Weights of a small GPT-style language model, trained from scratch on English Wikipedia.
Architecture: LayerNorm before each block, learned positions, tied embeddings.
Each number is 128 + 24 x the weight over the matrix's rms, rounded and kept within 0 to 255. Layers, rows and columns count from 0.

# layer 4 MLP down (transposed), 768x192, rms 0.0715, rows 500-535, columns 96-191
[[144 177 110 101 143 104 173 163 123 114 191 105 151 134  87 110 109 143 123 152  95 129 113 165 103 137  70 100  98 115 134 151 115 141 152 102 105 143 149 145 156  92 130 145  97 174 122  85 145 107 122 158 135 161 136 137 158 137 163 153  88 164 127 103 135 116 101  94 101 144 145 123 132 144 146  87 124  75 117 108 150 139 155  75 145 104  90 151 122 103 130 138  93 176 124 125]
 [127 126 128 169 167 151 123 163 123 100 134 129 102 142 152 137 171 133 107 155 152 184 168 132 124 125 148 164 116 175 126 102 158 152 143  96 134 162 125  99  85 103 144 163 113  99 104 121 177 164 139 117 152 139 122 162 117 113 156 132 100 145 129 146 133 118 118 114 127 129 159 147 129  86 146  70 166 119 141 162 169 131 148 123 132 111 125  98  85 121 125 133 117 124 143 185]
 [132  92  78  99 103 128 122 112 132 169  81 155 127 131 165 128 122 113 121 150 136 107 147 113 142 132 115 117  96  97 131 117 143  85 150 107 119 138 117 166 113 115 122 180 131 100 142 135 114 136 147 165 126 157 136 116 134 143 127 129 122 160 119 135 114 145 112 123 147 135 141  85 143 105 147 103 121 169 128 110 138 124 129 143 108 128 150 136 153 112 124 136  53  86 109 133]
 [ 86 153 135 136 105 183 141 122 147 116 123 138 104 146 139 132 137 144 109 137 146 122 150 160 150  87 133 106 109 145 166 165 133 146 122 117 147 142 119 129  81 127 121 102 168 133 116 135  87  89  90 179  93 141 154 116 157 100  97 115 129 187 120 135 128  84 143 130  90 127  99 171 109 143 112 152 143 130 138 111 160 102 102  97 130 135 139 129 121  90  86 178 152 127 136 100]
 [177  98 134 146 116 127 165 174 166 133 118 119 151 143 152 140 116  95 104 100 109  92 127  82  86 206 132 164 137 103 111 165 113 132 130 134 111 122 141 139 139  93 121 106 177 126 126 107 113 113 115 127 133  94 145 101 123 150 140 135 153  90 108 137 102 152 106 110  93 155 137 136 119 171 105 119 123 132 169 131 153 145 114  80 108 129  96 128 110 100  98 117 112 140 136 102]
 [124 126 132 115  86 108  97  80 133 157 145 119 151 125 129 101  99 110 127 117  96  97 133  61 159 110 120 154 105 122 189 136 140 156 152 127 105 112 142 149 163 125 143 140 117 160 125 130 130 138 106  75 178 127 116  61 128 156 106 113 122  84 134 102 171 134 146 105 127 133 134 113 115 157  79 108 115 159 161  90 150  96 118 119 171  85 122 113 111 100 107 115  84 185 162  81]
 [137  84 102 145 128 122  98 171  92 125  98 104 152 142  68 122 115 143 176 167 128 150 122 156  92 130 162 136 119 152 105 124 138  97  83 140 125 147  89 158 117 125 122 137 150 117  82 142 166 148  77 162  99  54 102  98 146 112  88 107 117 142  90 117 150 151  96 109  73 142 147 109 100 123 114 137 106 106 153 103 125 118 136 135 102 111 189 110 109 137 112 145 162 143 113 109]
 [124 134 155 131 146 104 107 152 109 153 146 116  67 101 105 121 107 155 153 133  93 148 147 143 139 143 113 101 131 113 138 160 135 130 114 153 161 133  87 163 143 121  86 132 169 143 132  97 101 160 152  31 135  91 125 147 141 136  93 124 141  38 137 126 143 161 134 120 139 148 133 170 135  97 151 142 144  57 157 144 129 109 148 127 166 110 139 128  95 101 144 118 110 132 183 147]
 [136 111 149 156 166 146 101 151 105 159 133 105 127 128 116  95  85 110 147 162  97 102 117  98 113 162 132  91 127 140 136 153 120 158 151 106  85 131 143 158 142 154 111 137 121 121 122 144 109 130 154 130 142 114 165 105 113 148 142 145 145 100 108 126 113 103 139 149 143 142  66 165 117 149 157 130 121 125 134 122 122 100  87 114 153 101 115 121 111 102 119 116 110  94 180 133]
 [117  84 128 124  99 166  78 137 140 120 150 108 110 158 136 132 140 108 102 127 136 123 173 146 104 119 132 112 141 130 134 158 106 143 177 146 124 116 127 154 121 145 174 147 114 155 131 107 108  99 129 113 176 149 126 136 167 139 138 136 127 163 151 112 119 161 123 119 139 145 124 153 154 134 119 100  97 109 151 101 121 151  94 124 129 101 161 159 104 136 153 107 138  92 154 157]
 [133 115  75 120 122 180 102 134 140 119 138 125 136 144 126 137 121 142 126 139  96 140 131 101  99 135  74 130 120 126 158 158 133  94 128 118 177 171 129 108 154 160 175 165 137 121 141 114 193 131 182 173  77 152 110  77 124 111 110 130 111  97 120  99 100 131 140 144 135 165 100  94 102 151 142  55 109 113 176 125 105 154 123 131 128 106  88 107 106  66 101 116 151 132 101  83]
 [120 108 144 121  74  94 107 164  88  91 133 143 102 156 179 137 125 176 105 150 137 156 143 127 130 112 133  87 155 133  96 166 118 115 161 156 119 115 147 105 161 141 150 155 111 144 116 111 109 100 120  83 127 167 116  97 106  85 146 145 122  94 178 105 125  95  88 122 165 143 122 151 134 153 116 150 117 101 143 110 140 154 133 143 148  93 140 191 146 103 137 127 160 124 124 116]
 [174 119 100 139 126 117 138 114 133 136 149 175 156 124  95 115 102 173 136 115 141 133  88 135 136 163 119 142 119 170  98 120 124 140 166 102 131 110 108 113 152 172 144 139  85 147 136 138 144 152 105 115  99 147 135 156  87 153 145 130 115  95 113 128 110 157 123 176  97 115 100 118 135  93 122 150 186 107 181 127 117 139 135 131 104  81 187 139 115 116 116 101  95 156 127 162]
 [134 139 144 108 107 146 132 135 110 101  85  79 144 131 118 103 151 112 104 104 142 120 170  78 145 155 126 144  77  74 178 115 130 103 116 133 104 107 145 100 121 112 131 157 145 154 132 142 124 126  96 111 161 162 133  97 128 117 114  97 128 103 127 114 150  81 153 131  97 131 134 124 145 135 108  95 113 124 124 145 121 122 197 129 148  71 105 139 116 103  69 157 107 108 170 134]
 [135 151  79 116 126  74 152 114 175 139 103 159  86 143 127 126 136 144  96 159 126 162 116 101 176 120 127 156  85 125 159 122 153 141 133 125  79 143 110 147 150 147 115 147 112 135 116 126 147  71 123  78 150 130 145 118 105  98 101 137 190 122 157 100 123 106 111 103 124 124 129 126 116 117 140 124 141 120  80 123 147 177 147 111 118  97 140  87  89 160  98 107 103 115 156 144]
 [125 110 139 120 149 140 156 145 130 139 110 151 137 136 170 130  82 127  85 141 104 112 126 116 190 146 119 133 156 135 130 101 117 130 196 131 125 116 118 122 151 128 119 101 120 130  87 108  71  97 146 145 157 158 144 137 165 147  81 159 120 152 139 175 107 143 162 146 150 132  84 163 148 157 117 155 128 120 110 144 129 147 127 147 148 149 124 123 145  69 113 170  94 147 197 143]
 [129 122 159 149 112 167 121 154 114 151 110  80 140  97 124 131 150 133 133 128  82 137 141 112 119 135 112 112 132 153 128 153 150 106 143 102 143  94 147 118 107  99 104 103 138 136 143 173 123 126 125 115 139 116 161 121 143 140 148 111 106 116 129 120 133 136 156 124 146 102  79 100 107 124 107 110 106  80 130 166 164 109 138 145 118 130  79 144 146 110 102 111  78 131 176 130]
 [ 85 148 110  93 141 135 132 147 127 107 112 156 146 100 115 135 140 107 111 119 139 123 150 144 122 123 121 135 116 143 124 135 137  89  98 134 110 126 175 136 116  98 102 103  94 100 141 147 117 126 114 108 140 125 153 128 113 154 125 143 121 148 175 125 142 150 154 127 131 118 192  81 181 129  91 126 116 101 118 109 141 109 135 157 142  95 146 132 141 137 150 127 115 105 180 106]
 [ 83 115  99  95 139 172 108 127 117 131 105 137 192 149 177 120 132  98 126 146 105 162  97 120 139 139 141 134 109 132 143 102 142 146 107 101 122 153 138 124 145  88 142 144 115 128 163 158 130 106  84 132 127 123 115 183 156 111 153 130 148 122 161 112 149 143 125 111 122 138 157  93 163 127 134 120 135 155 122 125 113 150 145 106 109 135 115 127 125 164 158 107  84 107 118 127]
 [149 114 104  90 156  75  92 127 130 140 149 114 153 124 143 145 119 117 117  90 163 120 122 112 169 129 103 132 127 119 126 162 131 114 109 144 118 142 156 125  83 113 124  80 111 114 125 109 143 154 142 137  68 148 139  90 100 117 131 128 112  81  99 113 114 172 162  91 150 154 136 156 121 119 125 121 141 110 174 120 128 143 137 142 130 157 114 154 106 162 159 126 137 179  98 118]
 [ 92 117 107 153 146 117 140 132 128 153  98 143 120 136 148 137 148 107 134 117 108 131 124 106  75 143 126 110 128  97 127 161 129 115 138 132 128 120  99 145 103 122  89 136 135 168 157 126 119 110 120 133 148 165 128  84  91 165 131 113 121 143 135 127  91 122 185 101 137 138 161 136 119 123 106 104 116 137 145 130  76  98 121 114 114 124 115 153 118 156 125 120 134  97  83 150]
 [123 150 125 136 142 108  77 120 159 134 115 156 105 123 140 116 108 124 145 156 135 159 101 145 106 104 150 138 134 132  99 152 108 137 146 166 136 161 134 128 102 123 139 118 152 163 103 146 114  96 101  84 180 167 118 129  95  96 140 120 124 130 170 145 111 113  80 134 119 137 149 138 128  82 129 127 139 110 130 147 145 161 183 127 141 121 110 109 138 113 129 145 168 112 156 106]
 [120 114 142 110 152 103 148 129 111  80 188 112  82 169 142 187 109 111 103 155 147 100 155 131 171 136 194 170 147 135 145 107 139 155 132 119 123 105 139 174 146 139 151 163  97 132 107 141 135 135 151 120 208 134 138 158 130 154 114 135 132  69 121 132 121 109 134 141 139 149  96 102  96 174 127 124 120 154 123 160 182 129 163 102 102 134 111 111 140  83 126 111 112 134 127 119]
 [ 89 158 127 104 138 134 145 135 148 151 106 124 136 158 126 142 157 133 168 116 153  84 114 147 137 135 157 157 130 113 109  84 141 126 167 113 125 109 118  79 115 117  92 131  94 133 128 112 138 118 158 161 138 136 140 152 109 140 144 133  87 146 103 108 126 149 142 133 130 131 128  84 156 149 131 144 147 122 124 133 120 140  95 137 145 117 139 150 114 163 143  94 101 105 137 110]
 [139 115 161 161 105  91 140 121 115  90 141 107 146 105 110 105 146  81  84 151 101 164 138 128 159 115 135 130 125 125  94 153 110 166 111 126 114 149 125 119 111 132 138 148 100 124 142 160  89 117 110 115 141 123 147 126 129 130 102 150 150  90 120 153  76 124 142 164  97 170 168 171  84 100  87 120  88 103 183 153 148 121 156 113 128 171 130  83 154 100 147  89 157 128 123 145]
 [123 106 158 114 124 107 152 116  93 108 114 135 137 118 164 131 126 162 100 129 105 102 124 139 136 181 117 130 151 148 143 117 153  86 149 156 179 134 170  94 136 178 142 113  73 155  89  92 109 121 127  91  96  93  75 158 150 144 147 144 126 120 131 130  29 137 175 115 155 129 105 151 156 139 177 108 153 137 143  99 117 138  55 148 126 136 149 138 114 134 146  50 125 136 129 190]
 [130 140 157 100 109 138 147 109 108 138 137 169 130 148 108 153  91 133 130 123 119 132 173 137 113  99 126 143 118 126 100 122 132 139 157  82  93 133 145 139 127 133 115 121 133 131 117 148  90 108 119 155 125 130 147 130 145 122 128 134 130 108 116 145 125 146 172 101 113 103 155 123 105 135 163 132 120 125 168 108 119 115  93 179 162 129 162 100 101  90 168  98 136 137 162 125]
 [112 119 151 153 183 108  97 151 105 123 159 132 115 115 113 126 121 114 164 169 143 124  96 117 125 132 122 133 135 167 139 131 115 160 132 128 103 116 133 153 106 131 112 142 110 124 138 148 113 131 143 165 177 168 127 167 119 150 140 154 126 114 134 125 132 100 129 131 123 160 158 113 122 124 114 135 138 119 144 113 124 174 133 118 166 134 121 111 157 102 114 123 110 128 134 111]
 [102 138 126 150 106 112 156 127  88 132 161  80  92 122 176 129 141  88 134 145 110 119 116 150 117 102 156 107  94 158 131 137 140 125 137 136 146 173  61 113  96 104 140  85 110 109 107 172 150 140 119 152 151 139 123  97  99 117 103 147 156 124 122 115 139 139 128  79  48 154 163 146 113  88 135 156 134 148  75 134 104 119 136 120 109 163 127 112 193 147 143 104 112 149 139 161]
 [127 139 149 124 119 110 104 133  79 119 151 103 116 103 140  91 160 118 144 127 128 112 110 135 160 187 153 104 100  80 154 141 114 158 142 133  99 113 105 145 113  97 142 155 112 151 126 109 121 148 128 131 135  76 114 102 144 110 145  97 114 156 179 110 156 102 119 124 127 101 160 105 149 141 113 185 137 148 148 115 171 113 123 128 141  90 148 120  95 113 149 123 138 140 138  75]
 [151 129 116 156 140 114 151 142 121 101 144 131 143 141 145 104 148 118 132 132 134 156 178 117 148 151 148 104 128 157 115 151 128  71 165 135 171 148 116 114 109 144 142 140 132 117 154 145 155  79 111 130 133 141 126 138 128 143 163 136 129 139 115 156 108 181 124 148 119 103 119 145 121 102 151 138 154 120 123  80 192 102 150 152 129 104 156 125 129 122 113 109  97 115 156 119]
 [130 116 145 145 147 123  70 142 157 107 153 118 146 176 104 121 124 100 159 125 114 116 142 137 156 118 164 169 148 101 134  91 111 118 127 136 124 130 174 162 107 102 127 120 126 162 100 113 109 121 119 137 130 131 109 112 158  79 161 143 143 116 182  88 132 122 153 147 164 123 116 112 138 154 157 114 167  67 135 102 149 144 155 107 126 156 130 137 125 152  93  94 113 136 159 125]
 [ 82 172 132  95 108  84 134  99  76 128 141 147 140  91 101 100 125 137 149 115 118  91  98 137 146 161 175 101 114 139 172 111 161 128 137 131  82 160 105 149  83 136 155 142 108 171 166 129 149 140 144 107 122 165 142  94 113 143  84 130 156 114 125 228 133 150 115 117 189 128 146 123 143 135  82 167 143 124 110 151  96 131 102 123 125 134 110 114 153 111 134 101 137 132 104 102]
 [169 156 122 135  96 159 102  55 117 137 139 142 141 128 153  76 120  95 140 130 136  88 167  91 162 119 109 168 164 130 111 132 174 142 115 120 166 105 154 123 135 159  65 112 118 162 124 173 143 137 105 113 126  94 146 127 105 139 123 140 138 101 131 164  97 135 157 114 119 116 119 108 105 155 167 140 143  61 141 105 110 152 102 145  93 120 162 115 176 140 150 136  92 153 105 133]
 [136 190 125 109 151 126 127 122 121 109  89 144 111 123 122 145 133 169 137 113 137 128 133 133 133 144 118 109  94 127 157 128 128 113 132 110 129 130 131 120 166 119 139  93 119 112 156 153 142 211 123 106  95 113 162 125 118  83 135  74 143 134 132 112 135 132 101 163 112 144 108 149 114 156 139 150 132 162 133 145 103 140 128  74 138  63  88  90  93 147 145  76 163 128 165 121]
 [125 113 135 143 152 114  67 123 151 166  77  79 124 138 132 118 111 150 127 114 120 114 174 130 147 125 149 105 120 137 134 112 128 148 136 129 139 131 128 160 112 127 118 123 158 145 165  90  99 110 108 109 123 109 125 127 137 109 126 127 117 139 155 139 132 100 103 100 128 133  81  98 125 134 130 129 133 132 145 114 113 132 131  91 176 118 118 159 112 126 161 120 119 121 141 127]]
# layer 4 MLP up, 768x192, rms 0.0716, rows 501-536, columns 96-191
[[ 53  75 126 127 149 122 108 111 142 159 144 138 142 110 156 131 126 128 155 110  99  99  97 174 142 102 142 115 152 144 113  75 110 150 157 139 118 140 127 145 157  87 122 100 178 172 142 118 126 111 124 116  95 144 115 112 143 127 162 124 167 130 126 154 135 129 136 126 164 163 146 150  86 135 128 138  59 135 144  99 104 194 124  80 128 143 124 154 146 157 130 126 115 120 123 102]
 [165  96  73 130 111 115 159 160 129 115  87 142 175 113 142 128 112 105 144 151 144 167 162 107 103 170 149  86 156 107 118 157 112  82 115 112 104 105 123 137 102 135 150 126 170  82 129 120 105 137 123 172 115  97 114 149 142 118 110 139 164 120 147 167 137 117 196 155 119 134 128 134 132 129 126 129 144 156 109 113  86 173 139 112 173 115 110 121 111 121 117 118 125 137 145  74]
 [132 145 142 141  80 120 105 150 135 118 114 151 116 105 152 136 138 127 147 147 122 153  97  98 141 116  95 136 137 174 120  97 123 145 132 152  94 123 125 128 160 149  89 157 132 151  87 118 134 129 114 129 107  85 119 150 121 143 167 115 114 151 108  77 139 103 161 108 142 109 122 155 121 111 122 142 111 152 102 188 101 141 119 156 150 139 120 123 130 119 139 124 114 146  93 115]
 [ 89 111 133 151 131 140 196 134 135 115 137 175 118 142 161 121  76 163 125 120 111 161 111 113 139 111 167 105 166  94  99 127 194 162 128 157 133 134 192 179 133 138 157 109 124 136 125 131 135 161 135 129 125 109 138 163 112  95 169 104 128 151 130 108 126 111 122 147 143 111 115 134 100 130 151 133 123 157 151 142 172 110 169 115 157 148  86 157 162 146 137 127 118 105 154 143]
 [113 125  93  75 131 101  98 141  95  91 136 139 150 153 128 122 133 127  86 178 135 148 131  92 120 139 165 162 124  79 142 109 121 159  78 125 120 100 129 135 113  98 190 131  84 159 104 112  96 144 137 103  81 145 140 111 109 119 147 114 118 171 166 142 124  65 161 121 108 129 166 114 112 157 122 107 147 146 158 166 148 120 122  81 128 103  89 107  98 116 107 127 165  71 116 151]
 [136 128 128 118  95 155 165 152 124 147 162 191 136 118 104 141 123 106 154 135  92 138 149 100 112 147 117 111 113 172 114 120 117 109 106 102  77 144 115 117 156 105 148 125  94 121 122 151 119 137 129 146 152 111 123 135  99 153 131 174  94 141 171 102 176 124 160 107 127 174  84 131 105 138 120 116  83 111 111 113 142  76 123 182 162 124 154 129 121 166 104 110 105 141 107 148]
 [ 78 108 131 161 131 105 140 132 110 122 122 150 143 131 154 129 121 175 166 137 149 103 148  61 147 158 125 141 164 149  83 144 114 131 119  92  84  96 126 132 111 101 182 158 140 101 116 144 118 121 165 173 150  96  88 137  92 136 147 168 180 133 128 153  77 116 143 130 136  58 125 150 107 127 137 134 180  84  97 124  80  98  78 123  82 142 131 136  89 136 180  86 131 153 115 133]
 [116  74  94 121 159 129 122 124 152 107 116 120 150 135 106  85 153 138 137  96 100  92 117 124 145 121 151 163 137 133 129 130 119 137 138 128  84 132 129 116 145  84 159 122 112 132 131 144  92 134  97 131 136 159 104 110 141 143 100 151 124 147 188 125  96 100 103 133 153 118 124 135 162 111 122 129 142 129 183 114 150 113  87 102 104 165  76 112 126 121 151 129 159 131 165 149]
 [131 123 152 195 152 119 116  82  95 130 137  95 107 107  92 116 122 138 133 103  91 106 128 102 110 139 132  73 103 162 143 139 121 173 100 102 131 124 118  99 125 107 122  79 137 103 106 152 154 156 130 151  95 112 131 162 115  94  85 136 116 147 143 151 127 113 130 108 100 132 132 115 132 167 127 134 174 163 114 178 138 116 108 110 151 163 138  99 108 127 107 157 148 163 136 151]
 [138 116 150 157  98 157 129 175  87 147 136 108 124 152 155 152 103 154 132 142 151  92 124 120 103 128 101 109 126  99 111 146 154 106 125 120 123  90 156 150 102 130 140 127 104 136 106 144 102 113  91 122 145 140 134 111 148 114 157 111 122 141  80 134 115 101 108 133 144 105 108 153 145  76 203 160 180 153 105 164  86 145  99 137 119 167 107 137 118 116 126 127 130 125 140  97]
 [148  98  99 156 144 151 132 154 131 168 127  70 116 100 124 122 122 102 135 151 123 121 142 169  87 142 153 153 126  82 193 116 109 148 152 140 124 138 133  91 184 138 134 101 140 136 119  77 107 105 136 102 134 121 124 141 111 132 102 119 133 121  84 138 124 111 130 113  99 116 140 148 145 144 131 144  80 155 155 155 135 129 133 144 153 160 130 143  70 182 176 104 134 161 120  64]
 [144 104 124 158 172 126 153 138  93 134 104 164 129 121 118  80  83 147 111 138 131 108  98  76 163 117 127 134 121 113 138 112 119 113 165 127 131 116 107 123 113 140 155 108 137 144 141 128 123 122 126 110 117 144 143 136 163 143 127 125 137 117  95 133 112 164 168 163 135 175 103 140 128  94 128 172  88 134  82 106 158 131  88 118 136 151 104 111 118  79 110 119 104 178  90 139]
 [113 145 132 148 123 140 109 144 158 142 131 127 141 126 122 142 114 106 118 141 111 133 119 155 134  98 104 110 130 189 133 157 138 143 119 126 119 123 124 136 182  98 146 157 110 149 148 133 132 130 106 162  87 112 113 173 158 109  99 148 105 108 151  73  87 107 152 139 169 161 171 152 134 114 136 152 118 133 123 136 114  97  88 126 135 146 101 144 134  96 166  99 137 135 110 118]
 [144 140 143 135 136 116 165 101 102 147 150 147 121  97 139 123 119 134 147 107 124 134 119 124 134 158 141 118 141 168 146 151 120 125 116 117 126 121 115 163 159 119 125 103 104  88 145 156 150 101 155 141 129 108 150 160 111 118  93 102 157  88 125 166 153  93  90 152  74 111 143 127 131 153 127 120  77 143 187 120 147 144 126 121  98 128 149 133 121 124 147 143 141 120 130 137]
 [127 136 122 134 126 111  82 124 114 131 123  90 144 116 164 146 158 112 137 161 174 120 106 108 136 119 162 103 118 125 176 112 101 103 132 126 118 125  91 151 120 131 128 100 135  97 104 126 141 173 159 141 129 127 156 175 156 117 118 107 104 134  74  85 174 143 159 108 187 122 172  93 141 104 134 113 150 130 117 131  93 131 141 141 114 152 119 158 144 159 135 158 111  99 122 155]
 [118  96  89  64  91 115 124 143 124 133  91 137 147 144 113 105 148 110 129 179 178 113 162 128 123 106 152 122 129  85 133 147 111 145 123 128 125  96 106 126 129  79 108 118 116 163 134 102 136 145 144 142 141 133 123 135 109 110 114 138  96  99 118 134  99 131 179 124 181 132 146 191 130 134  76  74 166 159 123 142  68 152 146 143 103 103 120 149 151 103 151 111 178 138 120 121]
 [160  87 103 133 144  80 165 130 149 118 104 116 139 112 162 140  92 145 123 133 138 140 148 119 123 170 111 126 138 110 113 135 146 178 144  79 108 126 138 158 136 176  91 115 139 114 123 112 139  95 114 121 136 137 142 131 125 141 105  95 114 114  84 127 113 109 178 111 129 159 112 122 134 106  88  95  88 116 131 144 119 101 104 125 184 126 120 123 135 110 131 156 159 155 117 159]
 [134 126 120 126 116  88 105 148 143 135 160 109 148 150  95 109 158 169 134 132 156 144 161 136 184 156 137 114 114 131 119 123  90 156 121 112 111 129 137 138 156 103 136 160 154 139  94 132 129 137 145 143  99 129 180 114 145 154 146 114 132 116 103 175 115  97 143 107 144 161 149 152 122 143 141 101 138 154 132 165 129 139  98  66 149 106 128  86 169 116 156 132 120 155 150 119]
 [137 128 116 144 126 122 104  43 116 142 125 121 120 120 117 138  93 139 117 153 130 141 109 113 146 144 138 108 137 107 132  80 136 153  91 111 160 106 110 132 136  79 126 104  91 106 130  93 103 145 123 127 144 166 166 105 130 139 147 124 124 130 117 134 157 109 113 126 122 146 118 162 158 158 125 154 136  92 108 143 147 133 140 108 121 150 135 147 146 144 165 125 115 140  97 157]
 [166  87 136  89 118 154 119 131 120 123 108 113 143 140 159 125 147 155 148 139 119 176 119  89  98 141 152 195 132 121 117  90 100 161 132  85 115 146 161  83 121 128 115 116 102  82 110 107 107 115 161  79 126 118 115 127 134 116 130 122 126 164 139 142 163 131 109  99 119 113 161 142 143 102  97 113 124 113  74 139 147 131 111  85 117 145 143  86 115 117 147 164 110 170 130 111]
 [147 148 109 125 124 154 129 148 121 140 143 127 160 107  82 128 120 123 140 120 174 136 165  98 149 151 103 110 100 110 115  99 111 143 135 137 113 125 142 104 133 131 157 133 154 107 107 152 136 149 163 100 160 133 128 150 143 152 174 100 122 168 107 124 139 107 164 113 126 121 119 150 145 168 117 149 107 146 205 101 143 140 110 142  51 118 149 120 114 151 126 144 172 145 125 102]
 [139 163 148 175 161 168 130 100 152 133  98 119 149 120 144 118 123 127 151 132 143 172 135 120 114 132 173 158 185 135 170  83 131 103 146 109 153  98 133 147 101 117  85 116 144 107 141 137 112 102 135 119 145 168 140  94 139 143  97  88 122 133 145 146 102 110 135 124 144 125 128 106 118  45 145 143  93 103 141  61 114 146 167 167 117 142 147 178 139 189 100 128 127 147 155  95]
 [124 108 135 149 103 126 115 108 137 137 119 157 104 117  68 118 116 100 130 129 117 107 155 121 134 134 121 113 119  98 159 175 146 110 111 156 105 127 179  98 127 161 119  97  97 133 120 170 118 135 104  83 111 102 120 108 157 122 153 121 145 173 152 173 122 110 101 142 136 117  80 169 110 134 172 129  90 135 128 155 161 100 118 137 127 125 130 120 152 134 160 158 151 176 166 137]
 [147 125 125 127 127 177 114 100 123  91 144 128 138 159 133 139 152 127  93 120 158 107 104 106  78 119 109 116 108 126 140  97 135 135 114 126 130 182 113 110 168 143 137 119 104 137 102 134 142 141 114 132 127  94 151 131 174 145 132 128 115 122 137  95 170 105 105 157 150 118 152 116 113 118 162 149 124 154  96 170 187  92 109  96 125 148 173 166 119 140 139 136 108 110 128 129]
 [108 129 108 131 119 156 142 120 145 188 140  90 123 127 111 141 137 114 144 121 173 149 120 131 120  90 137  85  82 109 127 124 146 153 119 114 107 140  67 163  98 115 148 113 143 118 144 124 157 142 105 162 157 149 179  91 117 125 106 140  88 133 163  80 164 140 103 121 133 163 154  96  86 126  94 101  97 139 143 138 128 111 175 167  95 120 136 150 111 152 143 161 134 103 123  85]
 [124 128 125 131 113 150  96 100 122 151  92 102 141 128 126  94 113 109 117 123 144 123 124  96 107  89  91 116 136 151 103 122 161 112  85  88 148 112 143  95 113 105 116 100 111 162 174 122 112 145 119 164  94 123 162 120 118 128 126  72 134 113 145 138 130 108 134 150 157 134 110 131 138 117 148 169 150 178 148 108 166 143 127 100 107 176 136 122 154 186 145 145 144 112 129 143]
 [131 126 142 143 129 151 116 116 161 105 104 132 120 139 126 119 137 114 114 142 136 187 148 122 134 139 137 116 106 123 131 138 129 111 138 107 106 158 140 168 130 115 116 133 146 141 170 123 100 148 124 145 102  98 130 115 122 135 143 136 126 133 120 124 135 152 114 130 160 129 136 142 113 106 131 158 120 140 115 149 170 119 146 135 109 163 134 168  78 145 142 126 128 108 177 149]
 [123 134 152 125 127  98 135  67 111 133 116 135  98 145 147 128  85 156 147  95 129 158 160 111 166 122 167 117 107 135 139 130 101  76 104 144 161 129 116 164  87 139 113 114  99 159 129 143 173 119  81 132 161 103 166 123 149  80 136  70 158 120 123 121 126 152 151 151  77 163 180 154 114 145 153 153 114 135 138 153 160 111 135 164 105 122 150 166 119 139  98 169 115 154 124 160]
 [161 109 133 109 119 110 145 120 121 154 125 140 144 111 112 127 144 152 168 135 127 143 110 154 125 128 100 113 156 136  93 130 162 138 134 164  85  98 129 118 119 149  98 132 122 144 131 116 121 128 133 129 107 143 139 173 160 155  96  83 157  98 120 150  91 169  97 120 137 135 118 188  88 148 103  99 144 122 122 114 130 140 100 138 155  94 125  86 149 215 126 145  82 150 122 128]
 [116 115 133 184 152 167 125 125 146 151 125 138 178 100 105 147 121  93 115 144 124 104 137 122 122 156 124 122 149 136 111 132 115 156  81 116 134  84  95 119  47 161 112  95 153  94 107 115 122 151 127 121 127 136 134 134 170 136 109 138 115 138 153 124 161  76  90 135  98 135 172 128 123 155 148 110 144 114  97 108 155  80 129 105 133  92  82 120 161 137 181 108 128 159  79 164]
 [100 128 132 126 161 125 189 125 176  89 115 144 165 117 109 136 117 131 163 124 154 125 129 128 125  95 135 166 121 120 115 107 110 129  95 117 182  79 147 143 128 157  89  80 113  94  93 125 135 150 129 109 101 104 117 131 140 161  75  97 147 140 163 146 127 100 104 116  92 142 141 176 143  98 132 136 119 133 151  92 117 132 149 144 117 142  97 129 130 109 113  95 170 138 141 132]
 [129 106 111 151 126 171 129 147 140 122 103 150 115 119 170 140 110  93 106 137 140 148 153 162  59 112 107 108 184 137 107 130  90 144 139 135 138 134 129 132 128 141 109 145 159  79  70 135 115 153 168 120 156  95 116 169 130 101 133  77 130  99 146  97 169  98 126 105 135 119 110 126 111  85 126 147 128 140 174 128 169 156 157 157 129 161 155 125 100 117 114 166 109 136 154 128]
 [111 129 141 163  96 168 137 130 138 115 110 178 151 138 179 109 139 101  81 163 105 145 137  74 124 146 100 143 136 112 139 192 148 115 165  97 111 124 109  99 164 135 134 116 153 129 140 127 144 108  89 143 104 128 155 107 123 166 106 104 142 133 119 136 126 107 165 107 110 155 117 120 109 167  86  90 136 160 175 112 111 157 144 148 151 124 129 117 121 167 137 124 140 134 112 152]
 [126 155 161 138 130 153 121 144 132 130 145 118 142 151 102 129  53 128 130 104  80 135 151 139 116  95 119 133 132 134 121 127 120 149 147  96 114 106 144 177 145  97 118 112 145 125  66 156 135 129 115 126 123 100 136 155 121 136 141 111 170 150 108 127  78 127 136 126 173 184 133 124 146 118 184 144 114 132 128 127 137 104 133 117 121 161 136 164 107 158 156 129 123 138 124 204]
 [154 104 124 114  76 123 149 146 112 106 151 160 112 126  93 116 108 136 126 166 143  77 126 150 174 113 111 131 147 132 115 143 145 113  95  96 125 136 121  72 136 130 142 108 134 117  88 192 134 134 139 121 151 125 145 137 140 134 124  94 123 126  99 124 105 121 110 141 119 139 128 150 122 138 129 116  94 125 148 182 151 135 110 132  85 125 121  91 105 112 118 114 127 105 104 139]
 [110 120 126 128 144 177 172 105 104 112 139 108 131  98  93 115 169 113 151  96 144 141  92 114 140 146 106 116 167 120  85 128 157  96 141 134 162 149 119 117  78 106 137 119 123 125 110  80 139 134 129 123 182  91 138 106 139 109 111 127 132 122 121 120 129 107 123 113 164 149 140 127 144 113 111 150 122 125 102 110  91 180 125 120 139 164 172 113 122 125 157 129  84 130 125 136]]